{"n_layer": 11, "n_head": 2, "n_kv_head": 2, "rope_fraction": 0.5, "bias": "qkv", "parallel_block": false, "init_std_qkv": 0.0216, "init_std_up": 0.0216, "lr": 0.0152, "warmup_steps": 0, "decay_fraction": 0.519, "seq_len": 2048, "doc_mask": true, "steps": 6675}
Each number is 500 + 25 x the weight over its row's rms, rounded and kept within 0 to 999. Layers, rows and columns count from 0. Numbers have three digits each. The size before them is the row's rms in percent of the matrix's.

# layer 3 MLP up, 1024x256, rms 0.319, rows 611-665, columns 0-127
097:493499491500546496519544474492525540533520463483489456480486476486528486500529496475521493522536503498512498527521522474525511455480474511495526487446468530506484489519443510482474507535536488451516529458498519495496497493515481560506547534536495545492462500468521478473432470463480516469472501489509506553500484502480516475487499497482517484486537523495447476551499529554516487438512
109:522466452531535491484516449459499465504525494475526482496480501514479545441496460502513492502501501506501435467510484500505495482474504549506483547515469498520538501531513462495471470462470479490468475492469491507553523475513500500423534513476480510486484513518499467487467520500533476486528505509532507455501477528491488526496522497511481512495494494477514484516520490449502473551527
104:469482525505488498525494485510516516479512484494509507499522513470487468492484486527531489534514523478514495536519460434489493522522460515492540477515498528508493481501469516492479481468526484493477492469454497493485519508431499475484523487470499536449475504515472498564448484471471482477448512520478495465539520506491486469491536512499514484457486518472526503492469511485452476480531
088:488507495483523531529442503555509526520452529499492497516500462515528478512514503526487504560541529505561479509484494528458487536518473512495499493529533492456504463501463504538509488511484455525530507465565494505544447440517481494485501513492513486481510497482479510498509499530485500468465513494428493492527506481509542455516492461498499495491505523469494533530499515490476525531487
102:525495467512507520474478554473500486535493477511514537519567519549491460475511502508491474536496493499515457524517505512459507468510562491486492503511559535504508453479523485469455478489489482492489498466514513493570485489509482517505512508502488509519509489528515476452515506506504506552497533539513474483494509473489495491499520519498500498499553432482468528458508481507504453545501
107:518476526513488510470488540548482514527497498445454518453500478439506497505516479509464490562528513531486544479457486524534502474499536495469469541472520511542467486522541534479492494512489481513519538509509468528502475478457481551457483475506484502528504508526499470496524528493534532534513473484503495491517477500543498494509482475472514539526443460494498524519498414485493493499488
099:509556469481487473507486516515519493487527500503498547465530521522466496514457525552495517489476505500448514499476519526505562511544517533464500470484468539539477502549497526535533505498504482499470471525480539473499491461513502490514544487493509487489474481474507560505550520508462516490478512484496521485526512448451491509563483532490499518558486437494474465482535478508498535490472
104:490478461487474488532509518485480482463485483500528510517517477514481505470530487523562496442493524548507516473493549513492518494502510529501455485548502516544512480500483469497551481522516481506462492487512508567507505534530502497484503528507507491504515486516515501562500497500500458535539527545533520497531509467490502507497535522488524452501467490553497507495492527515510489497485
098:497503517446502507503438514473451501531514526493541445480502530494522458472490476510495526504519503548472541511461519492474516490516481506504498483468461525586511534502544531505490504478526484508473517503505450481469479505490523488498489481518510538502504488520526509477473466473465499523492531462496520486514525492499533497567515500521471506516503560500505478521501502491496496504509
101:482470441514489535503472494505520516542521485466454476476504466527492467480467476497526513571507494475512514518491499481470505502479488486494505481502534492484495511514502518510514513452515492479536507508481451491504481472476508498508524500473483492536496551519538512481514501535491486471513480500514505479516533550544478507483466486499474466503447478507478483496495504469503503520503
109:493505504538507526460512487521479498511534507467494513456459457513539499454469518498515508449536492502499461497487486538509493508489480516483503521495532489514455456544486483453467516507493497509518519540502458476539467507461528493486475514497508513513483556526523500523506520488492466481438503463479513523498503510528494507517509487484560419488466496515502479513539535556505482555480
095:481457486528489490541533479540463539486546481479488478501468542486510517498517493508506490506481480490534527486491513487498525490503478528512529522514492509546499502471516526491501506499489495479507587529487462496486480511508485455513479513565536526500518532472488486464517510504513537497513476529498479501553485515474489467514476507505516484487500536507500497526540516492491554510514
094:502518547475483528485484487543484480510474504484524538479478499478473486450472487517522517518470473474489506539520513436511474472494449530520532477487479493537475454488478515540501519527537465466538448448503544490478489505508472506485458533499482535489514530496506497504518496507513512488465538495524521489515491522531479520540496505527489515522502540501530456487499476514482411480516
102:487518536513504496517475537541483506500483476470534471529502502512482459502473461514470474475503505481456505479518541442501476502465498550481541508501527500487522507491550501490449522498518525528533522492551493483507484473503506475532494510515530477495523524463513540551478515501561498488482429498477450509535477499514456470538518506502475487491452543486497509501540460475476516511487
101:501460511522487478489498526507517522492472531487483456482517483495499486514504502461531539489510529474489511454521485516496498495474511466495540484496527495495501528514510494501498526497495472498456505486488498531464477500502514489496482490502495480496484508501473495536479483470406493458504495466513500514480498451483503523471493502499498507486476462507509492500513494493440511542452
104:514518497483517496527504502495494462490495522509468508481481479525513487476511494480498522477497515456457471505520520535526506495524504498488533538515523518475492513513490511515531496543514538527496501485512463515494427527520499461460477504520482527501463488490503473503478473415523521486453468457541491514478528577480474510514519535480490485504500456482497497521529515501547543473472
098:508499495475513488522450498509510469483560502569494489473512499461481504530484502521527517507519500528459516496517491506487509511548523495518479558522514505490570504524485458519505530459524472509480503515520530476503513537462466505468514505516509489476493508498513526512538503480460490483530523531491513504533559505514478474515512523515460495475538516514478510528514483512490540517537
100:547504459504510521490500523508425527561446546474471461504544482542461476466514525498492469485483516517520504482507500492496516484507512501499525487500502529488467504514513521514480503503532511497480474504451495507490460547517496543532466512516540517498472483502524468467499510527493481481478491511500478512515512473488475508478510443487517491500473510523462499533557456497520462494539
099:512503508478534539485495510479504487501540541511475484528501471500548478512494473529528479464523479453469531497527504507484515506478489491450477503527518485528519445495455514477521525470503507461535513521512550507562511547461499495491474495503515523515457504513501491450524418453465532550487501493484460498525519508515523535510491523500511509542485510490443554485507473505501463483514
104:491460468550518523511518501483506514482536500510513454531499525472508472477477461462524543529528486489454486478489452504517501491455490463495454478509500482552508498497497522508539461506465505521509521513455473521556477550497529562506519517495495497484508537498488468493500460498496516505511477527504557492536489508451530454512479483532473523518497495508547470517504530494492489510471
098:525510498480525541486510502489467484498488532528483527500467481505484501456493472459516549510466483552488473451473524494525522499540475495488465488508533464452508513497543463503473515500550468528494482491518474503485511528449534502457528471483462467498489514494472547540470478451462572537483505510493516491497489469529491497511479505523527474513527508539489535540507452489487510480519
100:481471515543488508480473501490526511527506547484497505467457514506501499501482452486491502471513471490479512542492496499456547478478487540532474532532495458491497470526498490557459484486485500528513511500516480511455465550485486526459448497467479486457494474491480492472463574500503490512539519511485521515505492514492488529523529534485473470485494482502528509505554507486477525502504
108:541476463507491471457497490513488483483498473492513460538472469469499526472497506499559457455544518449549483529540522478497438556478510472526529500483464498523524460466517473501466476510531509473480523521475496530525510514456491484515537488534481537548509488514491486473484458511526480472485530498504507500486498478514464498479465516499496462484483514465517496498499510540485494486482
098:468514501504564570470528454543481468527496548473504504497488484541504479494481492501498526504452504470535511486528470514522491487530479450498491497489502507477472491499494473504487478533526466501534483518505481513532490529539483514526547484488502506470485531491486495503501514524464482457512480509537446475479491474488518537533443496504485502535460485472550481472512528489500499471498
102:505506531531481488514483507522506445515491518500490499529490534489498503452501504471498486516485478491493490545498522455427469486529483503483484519512528496522512525498509487531486540530462514480518523513493523530459498464486525455507532440472560465490518510484511488469509465537522443459528484529464515452474492489474512509493539498475495503472530484483507502489510490501496554497520
101:493473491523526518492511506489543499511477512493531510521504521512522501473462522501538517494481504493525472530498469546498498513482498504477488486552562491526475513521468450519502488501452503478460455517508545491480497449460506481460494484478493476515436485484503531551504493464517516523482507527501502503460505528532532513478499487501524528519516494507518485507486483521472454481529
104:493536545519518476509507459525529482549504475490488491481478452475518494475476483533496458472488511505495517537466509495427521527514481519512494464499521440522469523514485472492513538467523485518498545521518496501501494527538488518503490485517514528479428497526500477541491501481458490536502498521482462479483483502495507504502483510500509501511467536521522511522496439448540469492470
099:517569446484481532474484512481522487485476496506480481469513573498514516478496514508484520501501506444497501449528476517530459517518485439485534501482496494457433501535515468511520461493462503459506496489503519522528494515492508493507486509542500502471478532482500494465480503459514470501482520495483538527464480528522488502505469506494490486511479464517479521494512489492490514473492
105:534488485491469481493461518509508505523494471489509470471462508508506497494441516499492503477502481487492459511543503517499517473506519468460477521538553459504531482468498508477459473550497482515464524483492502507482479473506524472474519545491538476463502467512505505492502512520491488496524514515529456495479486483475522510497530481512506476518497456445494489514530489526514538514479
103:468469495465480503466468485521519522459518491529521525509472538490519533553506519506448505505460490512478539493561487468477516513476494493492517562492528502522530525513499456479523474488545470509471544458538470517494502502500507490489523507495544488491484464498460466504501528534502466488486496514463497527506551530464493510527504496501494470491519518537481490493497465487506511522531
098:438540546490467554515493541508543493502541488502456506504500496475499537520486455460517468508538440525523536502484559510524526500483482501490457544484499517506488510461467481525537521518487472508519517479495515500473491539505473518507456461507497512514471507535468541486509522484493468488502549499513506533487531478480558453462526484492529538487520533510486490519537463483499491486483
103:474517508485490526493528515503532520490489492548478522521487460523468531439502513551493528500527535504489519524510483508460521511480425465477508495505508473506515492523488509544444487496494505515518473529547525486492464533514526510499497558520537476516484485523469474471514513490464505487552479497516550482525521498517515543493444497527532496453533487458504499505498518493491430486505
103:538482543455521505485475475519485514502497486532524481485516508493502527557500513462521513504508539469459499543519492484479475553467491507570479518510510458526499483483533504512503508493502506516483487492513481483504504471429486548486484521499499502532493531480495488511467499518566481530506460501496499504539500463527481459473472511514517527467498474491456534506507483529446511486481
101:511507553465515482541472486482463532459467491485461485500518453469523451485467528512493513496510524518501517556499497526531509539491498471510465455531518521555501512493504485500484462482519476490497500459487503468529533479517477524529487522515490552526464517555492519492501516514521483520502456492549512508522476530488505498489466486523473485503487516494489522518469483502510566488464
098:507499519457490484522494500482491544485492520507503515515511507505472527485492469524514524507503544506528489528506504522532424480542456490524492515520498489498505475501478479531532517526509510551521536475505460528502432427484527465528497464511501488452512466508523464517538507470512460544501497506474499509505503519456487465538454502530488478483506500507502529465474502470495471497462
102:530460468509477493530516497487515481503504475509472496460547470486489449507536549471476472443537547486510490482530543483489511493500493498500499489498490485531482488467496498527502488516511473508521522515512543498540488470500496514531530510500521502515503497525505489511502536476490532496530499505492490509492519517487510504522517525483502474480511510485528492499533458506486521502515
100:526506489501483494503491492494474473516522523488515496457477481463505489522533486500545549485504535496474517509508521477497470479513540518477548504503522471490502494528500454494482522478515546522457511468479491506491522464479477528497519475507493514460501520541479463466544478518456491461519516442549514524486492498530498461497499507514493513478510478489499484511511502497488492518442
101:512466472481494481491500456441544463528513526524526507493520497474503512477461459485525448570538511492484517486509512503489503549500513466459535494554497515528479535491529521503528495477466505552503512478537495464488510498457538522498545501488528481561497472506515495501511470469505467499516450516501504518490497429514489495533524455507497485542528453506521467488481528514512509474506
102:472529515519505511492518465459495482476502541513490533467510480505515403481483486510532454485494496540496481508497511499515525472470543490477454501491495476497537470499475514509500479530511458482548494517519492514539487470518495479526552458495513496456491457515477466479482471482515533540436521456495460471490462489468517495488538499459517518475532510468504471464478508471525534497473
101:543521510495480506510455470498523504478499472479513509540452536532492499535451497510533498493500505477508471505506469531525504521446483447513504471530506483512498500463506528488522434466516492515499428493488534465475511468502497507521503544485508530492537484532504499499499502515503490503522486534464471497516508525505528469477487520483517517501515527517540462486520496463486482489472
105:533515481490531538498499495544470538544495483509515440525542506543532524443482531472437530494497490530477498496479510483555555486498471464504463512515449481454502537510477474525487495479500523505495533471497481506513507466509519470519512523522487490510503499508504498518522553505509482544519522481489490502503509493487496502472472508520491502501495493513499505533588480504483543481501
100:454485508479470519492474503511465540512524493488488495489511495479523492529490503512470525495482485485460554531512467482493516516533511491445485467442534499574517499501440529511493513538506543516482524512494510507466482480527531480536521512468516496462505494510489510533462533494462552509493495493519512474501495507474488467471501500491540540493487501492472510502520514515491525498518
105:474492467470512461490519518545475497518502510486440506525533471550520513500494450478496484499504529436475489523524498482490476538435517516463509543513516486513518502490536465537455496509481544490502532452505500484560490502497540500451483526493499517512468495520527456528498514466524548505480528478492456510526481504481485508529495519456510499443484447500481501506527518516572509516492
100:472504553496500554496476476496532528529494560526476455522480502467486461501478488511489463484536541499457581508513491489486475555500529496474482443505510496494485495497518466545495520470487464503499495491486523456450484481515476473491482513495487500507501488502528486485514519485488504507499484512506522442471502531443512455508475510490516469476504449504479481484512523458550459486519
096:505522493521516471491522495530485483445525508495480489466505482572482483503508492467461476515519515538507483504526495500494503517495543532491463499474504501473459474500471464500490507509490510521505499501530494492510539451462491517515521496512521427538501494514557518483428521494492559492472523538457502520509525499498527452477472482477518498501516466459477534500471449522524516510475
097:495498557510488509498560482521534512490505508491491479485498502506516500489461521463486478542514518530505470489509504499487544489467508531482478492550497542555550478470441536470484467478517496467566499460503551527508484539526566550500512511483475547536498514505493509478467511504488506509538497509495508514472517487493482481494509496478513471470535492461520482486558492483509508512493
099:471498475481518501465513487472473521486474506527486472461469511515493461529481485489480479419497463467497470510458523521490533453510517499523494474487485528507539492452462462450484489466510512519474463512524458485538514528493485511502510524483513545467506539503534517483508497421505515491495523542536504527496467501508492435496522495513490524469531543494496453486516480499545487516526
099:507481552493533506483517516493546474525537484505497480506467483487496456485520526552479494550534483470492504511534478486521449491512503470520485453474496507492500498502493494499516574479462501501514503455535489532440487507489531475501497535514537504499508516453534538502479490495472497473506519481536489428435519510491483484506499506441516507531482453477521476495486527435516516519525
107:518492516506527491465502516495460463530482510457496486508498497494558466501546451504503520501491518464474479510522481536553497520505519506493475500461481497468481494510520497484485521480527503499442516428534499524518508500487465503555488487529496530514530515506477497520519481495481464506459533493524520536510461477470517492512500500473473478494527478504474457498473495532504499469504
098:495507546444493506516491518501482507473503534510491493514462491470477488528533492492431453478488510501496489517455473531517492477496500553491489476489531517484526525491503495499495483534483490470559540523485475490535538467499568501483479477518530513514487501515500524481473515493501477515544541527490534468480502482501517508524528488486463524475495511519548491435548504508505511477505
107:477481459529517495495466504487477486486490523475541514462473482525522519517478539505555544500499492556543480538494488508470544551490485500505471509505486506506536495480551526531482474522494508521495562504483475520539523465514518511477513553482475532476475524525543515538474525499495451534489542496525463510494493493518515521519481481494536524521484475538551515495504472471512510485503
102:508482537513503503456522521526500484414480506477488510470508493522534498461488523491499495543527474499452489475489520501454472474524490534492471485513482543517522501478530502448528509542473508507463482499491496490542486490482538518538489484546536477503489512520465522471517533508486456488517509478522492520525489528491505474514491553516527501510526461488493478500498491429427502459523
110:526517488501545538510466527463507506488504499464540529505449490463479564535488552497511498516505507498516529467501544477506505518477496505498461490496491488507488472498533529449515492537483521514484479498497513474497487529469507485506513494514458504487519529486496453435471514478493450480464479451531478446497455496492509518498464490527543527510495501512504498492488504468496515501485
103:496531504490538503458508508477479491500518477473482506489473507439472464474485505493469468474511476500481494499449502539479474482487548518497533527488488526480494537488489487476504500424534527490492475514488507531514496514517512540477491462479499516498566547473457512483551503453518503458444495502517456514497471468511492463509470493513508502472482521484559477531522471520527525494467
101:507474510505493530513508451521481487479471509520542477543490461471465466474520453493487484508469481472522539477520508483499500510497501481470476533503480451499527539518482486529494456521511548479471522524490522477484518479470484503508514468516490464546474513467533471497443521509504488493527501458515466504487490522483514486499497497497496454527476478486490477513531509437489490499495
# layer 3 MLP down (transposed), 1024x256, rms 0.156, rows 611-664, columns 0-127
103:512457477484485504521471454540483493494569478519514496513555491509503485518480489474493526477496544462510518537439498487554528538483464483484500506527494495513498474488460507532497479502447501527488505506502507529535526486498485483505519517504538495475450482549520520481496510534510481517484502469536460502505513484547478494519507513491465499506503462461497533504482519522506486510442
102:483489475493521528489489477478507488468541503503528475528489507480484505502506514512541482461473460522499514476503477511494489445491509527492553485438481525561492535497491523544515535485490578488481446501473465506479535481482494548505540474490476506452469517526529479484474504493526495528529481507471488499511496514486511489469486472515484509488454541495515496554512555530466481495500
102:490485513535463502473489496544441523462487488504489517437516505493512509499526515493501518526521521464472554449481483458495486510476497490542537495488507473494510513464520475529483510526493495478474479472455468492511512530523477442529504526510487480518519503534479549537503494488468464492531481470456526517527529477469479511518495504523479509502501543503523511509490509510506512584527
093:458478457518459496546535503516472490476486465512506497476459530532517521546491480486483494490534505514529509486523475554472480481486535485494470508449507521493490524504531546505497480487488492503453493504502507499465510475590531518480495481477469541496522496507526528558498511479469495531494510490516491492457475463495510497519518533515500481553462528524499504539490544495430457426522
103:487467458489513488481486519484519520523500473523466528520507517488558505505497505489476485500441484476537498543484527506503538456505501498475497469469520522454543576479499500507498513480547537509498524507473520493482477488535494538528485489513465491528500494547493502493506525500475490465453457531497504490499543469469501494490470480520479492552501515457440488463471548479492473486482
103:508510534505434481526517503527519519508525522487500499489517504519574500508478477502476526534477512474463513515505485530490475499483528508468493533523485498476532498473514462506493450465508518471518446457523484480491488469523470507522539468461487487456507501485471519555495486450495495510470479491491498488531522502491467496523471503466509507486467504487472534565484477525499537456526
101:504485508544519482523487519460528497467477573442557488490516458482518514534506484458527504508524521493487469504523519522511483492514488463496470508503489523530501489491467487507506495469549535506501467494478468486532497501553549473512499504524466513509515505473484502521488503470513487525490501505493521521506484490483545542485526469494474468492488529504549447494512469491491479519491
102:485534496527534514533524479528495502524495525496469474544515510515482473500459480537484500493507528514490492518538500498509491519490519486482468481491479500507545475509502501441492505498484476485518534524531513520539494494536464490489496475487525498514467514479507420527511488504477509467510521572490462547516474504543530502476527498519545446498502542530538514507491489510447522539479
100:493460498498458508495542526481487519506512486475428469485482489531533508485485549516493477511505483430490546459517492494524481508479521516491495501518522509469516483449487517489486492454477490502525520488532503528476550476465546494483516487493497506486462445445464510510435517511517508503511499511530462472502474495492500517474527495502479538519542514490485487482559531484477527455541
099:507504491504536492506512515511497522480495532455452495523480519522488492535501510519487459488500487550532531475512504490451517504472532463512474490528515517506485433536520511481540540510506540473477474449478516498499518464461515522480465487490467530496468480492466521490477473497517497509504487498493524468490516530549487517481511506480497510517506504489501466532534499480516546533523
104:503468485520510514501487483519557492495559549466517458481454483474513455517485527461519526471530480501482459454506494525512499489488562538499463472491480462546477486462495509519496470495496533509486540504526469495531502492476492490495521509488476494479487498522471493530498507481483524490499503527485510505471472531501504518542490437509522489507465509481554478494537500452531466565505
098:473484525534490529464489489485496483464496505479518446529507511519555499565505518507477477519523486480545444544528508506508510477503504477488452540525469544513524512500518539480572534481486499536501503524487523527490469470477525449497443503501500526490510489489504486532537529524496489475481516440487506468482508502521484526541498528518453495501483506519516489471476540511535513500523
097:465503500530502494492513487471515454470483493531525515516501522489529511497528532556502548496482417491520514546483492513529487481579487475502553503467513520501523493494494456497463534512514502492506442490501536520513493476511504504493475465482536476499506479483543529492486497521513560449477507529527466510482481521515479499475444480473486516511474500541500493506496518494571541516496
100:532477534515481500509474499491522499527452517519505478515505492496490518503503521490526480522524496538482488570487533499474509490439507459507474487517482503532503501504514490481492581478462477460534553475507544499516477518497492486515492488499514491496484500517501478515475524506521472503533516491481509504526491487497479537417530478524480452477497477494486531450503493505481522502491
102:490497513509517506479513531503480473479499485494501506490448494483501506510497531528466478483484496481432483504482480493498545482514539500440532508472478455483498508514471510485542509542517523506520537461520519479518466558453497505499500515486470527524504464500532507498524518507497538542492511497511482516533513500521528473511510498511503540506544504508453498486483513486491494516493
102:551505510480497472516481491493535499497481542490470467491493498535542501523506492481492502523493527471472492504556491507500521479510474507485527504516505504493490519494550509473544519542510457514462545492529490505505527525485523502496498467501456485474510484497473537551484479460519517494463553495504540510505542513492470496529455480440484524470506528478491543536477517535493539515537
100:434470516504518483496502503502505527503496473520529530474532529487514432506495485519465540514528512485532511474526513456496514504478515471536504457477504502479517513479516523485503492503522506456501485511521462515519496490485477525499514536518510493478493506488508489564514465496454487489542519534464529511537493493501503512522540503472502467459455525527512502539483497500527524492534
103:478485445499512515465493493478484472559523497507474527497487529530457506491480498538525468539487525562485525503470451484504514498501510508459490488502501490478576508505526497492514515494495495513480508508507499493537483475502492512498484499501503465511500491534438499514506490527500494508455486455506500436511459459511575510563484560481504515498523495511521434516514491496500487482547
103:513484485534518454493492468524496537495503499489516529492538481438530500522434521545495504478576502482501496488548527490506519527533486511495503483497506479496519523550468558511515500510502522455486524504519498457521480469492524524473462469505504506529529525467521512529491516484509547540497503514459475501510485478508505537544468477501489511521514508517500513494488487514479506528484
097:446507465485472491506494513488512515487550484512439508459498502512516511518498493518491491504489519468500521533482503514495458510516530499584481475515474474487525491492482523574466513505523554532498509429474482538499500518518513521487461527496468571492474453497541500475495484567518479535512505520523475477534469499471453454509521501505518472488481540466516502476519481483497461530527
096:524478493471490488498497468517485483553488498466501476492500520542494475443506482470505497515521539515538473531550501531448487468484528481525487523491491540520535498523505570510511463524496540552484506491487483530497563562524481506485496498443519544485488492488528528525495497497530468572514524527480509490536508498485504527533487476535471538506483489499511513496463500513497535489481
102:495512524501556494476483531514489527490490534535512516491516486508510484498514495514478478500505499506512465485507500539525560490467535515505496536514467454520466480527518478527507473478513532528480495477515529493490490487462498491504477469539524524546509462510507478475463525493516458494471533501512482511482504522505459518477489504508509521501488515463533472488484545481536516515476
108:490512439508473488488472546504506493518512511506517533556478505485495517505486500505532504468489501497520442526478500491524483485456454541530461486481451471539528497489504437507493441504478502515491527512496520515522482505489453481481513507487476519495477528504462485511489521525491468455447492535524499523511506479504506471519505549469520505532493491494517466508500509529463500476441
103:510500515488549515509517513502480463462516492508478464487542480499481507476516493488486520550479507531539504522521487490477542474494577481465544519513550506481498512523508474534486509489534510511544520493483473535488527522539507485506526487550496465507479527474508517577478514514488505508472490480536453553443510487497434522469457474485477500483563544464514449537480499514503509464509
099:554526546538463512485563467562507521522496530488494509492452497509466526529457488483465520493529502503478519481496514501480470498541505497505490492507461477525534525525565493536513497516502514506494488487516447504495500444505489519544501446491492514497497513492483496519486467488495507490502496488473489497480484547502521493487490462488476506558557513485496506518496541541506512513533
098:507499498509502489470504522524511510549536531477531515478533510526517508469513540480545513509491485464510519495480499483555539470488519488507456506474492481506495492551454488502494497484446505454489459506497513495510537474488495465532475526504537546481504484490474481492496441493515474586478509543522521543519499487493498469465445507490541538418489501466510521438492525528493467478518
104:481492505572557500524526507525476530509508473525531516490489446498545493466496543473485490500492495476491486499490516524514521513434472538499514533531509506452535495496497463519537522451458494507488500498472475532498558519492507475490515452486483505497476504516501491499543495504474496469473450485548476477525498512442512524489491485461474460507455510480538481510500485485443537512476
105:509485461501483507481516516474493462511505498497489548446496499522488546483485514500569507480501512407513473471524506493525515465523521520510555503512535483493524489457501506510492500499458488462507535558521506522484464527517497471537448496579490508498496479518482491492467503473532512486508515528462481497501483509523475488500489513482448496547542507544531438475515478496501508505482
096:492477486511492471497509518512502525497511516523546498479466483484517555531523480513507505481491517500526541538523486509498530492515539457526444508480489482476501492465519542542522507471491474449502483525507501537522479428484548476506535495526494500462506478440460470522503513533478503512520468463527488499496513516540514512544532500425514500463437490512444517476508508453506461514482
101:549504517477504474513483501470497504488517488537513520502456500494502477490470489501563507546561482466527483518506485495528522511503493497527483552523485486531520522473518478500543475472568504514501496457483499487516500501532492519524534486526510560481555495458504469507537499514513471508492546482480550462498504514527503520528479556460495548454534504515525486536506497513528528451531
102:482511520527525517530496515487486498483526475491514507451478569479521501442542438494523501492514497498483541508503488486517514484548483479471514517492509489502500510507494540516515497478524504526498524485493487519496487484507510490489449475489491491490504478530469472452550548471483513511521534493522516508498473474501506535506499523511498505491474543469485461530491527565474498512514
097:511507516542537541490517483510548498498511502508495500514468507480543506498486495489509519515461522525526567475550508460493467518463498520501517505440500484509479530505504493516500487483501508509538459461527476459504447513525529473503515487544512506509513528506498481542501484469478520501540507485469514478440531523466501506524461493500513492512515515462479452522520461488496503531490
101:487565493521444470492488470466515483507471499477519464483538479535523513482518514483508472448519498516480502498496543474515523485499543473472479533515524525526515524491504474533517489509511518488492504570517486516501462484534494484503509444494495512456495474511487507513525511519516458489492456520512454495534493550493472461481503522531495487480517498518536509519514504551498506486507
100:523513507459511478545484537471517511505479484506502486493544489545505519498499513482493495463530486546544474481491505525512538496483508467504526528513480529530513478454462487492540513455441479550491472515549508514495513465531514489531500513519461478510485502505492487533511510500546564518507463529491508510510537522480529471503446483519501498541467517482498514490485501489534555535497
097:495489535528509488511484521543516530495438506525529539452512527479481522491517487494501500506513519505532538465526513498491524503523507534536500487489513501514514513465498521476501523499510505526453522485464508519520486477542500502482537508526516490486534523525488458484511506515511530491493487466491480485448494511485513490570493525499493524492490564464475507465486535480455454463462
098:533451547437468478501524481528483458467489521508454519496496533488486503437500532481521490505484478505487537472442500470464544511501528533535464519513522493474480492521501553494471511468453494506513507463510489512460512479481533523489492496508518547521548460502507515481509472482510468445530524482485481478482489491459505502502477521490495495442496532467460476518496510504492500524500
099:467493435544510514492498465511504497520473497512564498492521548500541508515513510483509510488512522512495494486485501465520565515516466512516493486490497494511522474452504566476482484477450436506516492455477544540518505475533513486498527528454538540468460489517507516480482478507535487464524528479524530545475502505529510519539498540504486448466507476482463494504536480504512518509475
104:523498519504494511497528498475469491546499532495544498486484479495541527499489514461485475536507485481442497502510519519522505502468518482540516492506529471508440479528483467496496510510454502514455448451533514522487491483517501519494495468505562452501488520525466484547493544519562508531528499467488486513488510491525489504485554518509500497473500528468487524492505482494473553446508
100:497480508524506495510500496492479494515499429532480519466485523528514494547499485552513489485492444487537477466545493523481449458450509478505516451509513534501465459489481494483514498510506489502475495456510508468535488498467497486493490494454456489535475522504468485484513471483475508509509519497500549505469477488471478510473479507486513463498520513503497470508506493475474534452515
099:542474501457464493529523464500477470455499465510485476494493516532468519480456539468485467526496470467563500493510479496525546472465528508481494460510508534514510473484504519504492477493463466468460472490521519521492476560523516506479529541469507463508515517546499498474495473503487478482529462471453522532481499516455473487511505493493473487513536509483522502518507484496504466516507
101:559498483528498556538512491505510529486492530503497465497516463483509536488516502491473561505513509488524464523494496499440543500517465480503492471499505484486538483476500504509469507484474477492483542516474480527502500482539498484527569510505511458465476548537497514477495533529484519517468488508477472527553501500498493505495514493496478506484525524497479493520531502492483472517511
099:503487530530460493506506493549483545457458521521530469520460469473537482529462517500486470498490482526503531452508485532480496461485500483505459514489518556523499556481527508538500488476506468495484512497509534537489477445479493493503535489429486454516489476488466493515473487491464510493484473490503515507505495485488499497485504482492476482526518529477504495532545470533506483486503
101:514536487477490460536501504487495525509452534522478474496487511507502518538500481515486490509514538478492501519504498519502534532485503525486536487584513492535486521469534474530496489531525507526524508508526467490451461518490556475502515496499501530478491535503460534533532468513476510486525547450481480442532468490496473495524520507496512508478494542491522495509464490470527514489454
098:545540497505493510535522504511524494455529520549468503535479499466512475457531511488497529524484502496501508498481502483511482520521461470489489528450493473491504506509509571488466497508483522489491481517536482512528480505490451499506503521497484468555455466468496450475445507509488466483479501498520530512506495508505511495519501486547485490483537472474505466470453539534498495510504
095:536522514437499505515502503499505528508480469498481490477520492505494500506541481441489516497506498530489471466486490517523460477486484513511451512460494490468506474511501526506526493505514520558503502534497521471486502520466484476499506510533476456510552509541482523484490483522501503500509486503466512533531508535466514519482443481522506514448471502492478554512500517526520528533530
097:514491501501518513520467519523483494440513467479506515501472529506537505497531491502497564512523498551539482525539453506497458460509545498501512515492514502489557495497483527523486490534472490528509476555476478507557482509495506519501538518495501517529453499467542530498499491494458491491480446469522446506495475525483527542494497472460545501477479430514513492516491509514499538512484
102:536475521487489504525545475466495466541511480514464493503481517492499467475494514486442523494488478512514463499477534524449474446549545493513493511525494506531500491488500435470469524485494509486477525480484498501556493493518450527475505534494491517451486528515503455512493510475513525469545506447495487519521511520471501477472532489555527532472509552494470519475507494499496543540525
097:508520512475470469505521500497501506494535440530508435537479514526465520504493499503512497477500494518524514498471482492519511481494481509493508492448548497536506527477469481476503458546453487491488500486475504482471458498540510529493462501480518518492510482459530493459482477509462513484468501484478541524531510487487489511515510516488522535484505520464474494517538526524451515476544
101:533499526509530514486506527551460507512539514510542487500526529467518510490547496481507480502481479498450500473510506485532505490502516451505512501471550467489509517495546521493530534491512489460513510504501523502475488514527507485492527499491482488475504498505534500512474524493471463488518489506462523532483532492558505497473529486479502482435527508471528491510488477529480492472518
094:507502521440457504521545518495533560524484511524486514529502507537452507513495508484505537527471512504527549495533507530505507496498526548506459475491511499526518535473486490478515542516500523510515502538497451481507544473458519476498476467538483515477543466507538505518509485482514503515485503485527503492499524506484493516477538494500513535501484466517542504488491510562500511493514
104:495495491524514521475496522492514484534489473485504516483507489491524493501467522522520452464502468544498434512530537498489501505462510512487489496522512537480486437495469500516537491474484442456495506503477458465513493501514502524531500456517496482500525515485487525509487508473464528491530439479504505518503546497500498492472443505558474484500500484533499532493509491502510437496481
100:503546466490519530490543470533504497463520476509440549490492491516511493519533489502498464458527495514505510525485503456494501476473489481513524517486508493505474460509469492482514498504555515496491464524495474498450516493528474480479501502491507493489500507510479513503497459493494484549573483501511476486564490492540481446543529469556546528523484524528483507490473491491513493530500
104:504512509480505529461509520494510482491464519500492512505459493512500536532486475484567479485470522523502515470499484449524513543499478508510513496513510522542470456510482474445457510479521489490493490475450464461487529526498503530495517443497483491532509492530491559512513501515487488472463473463507488461447464456534494510487518471521500533491457508529509523510533492502497493485541
099:499544446492545517452453482499518531470531518503509537483488511504537506473494507495532461509481510536467480510464541515503484559483467520481509512427500488507500485521509499473486472504457500490469475483523510497505489453537507507479469487493519540482534499512522511528524514529487518516509488500527497497471470477504536476515483532478464492478533490508461503488523514489514457528466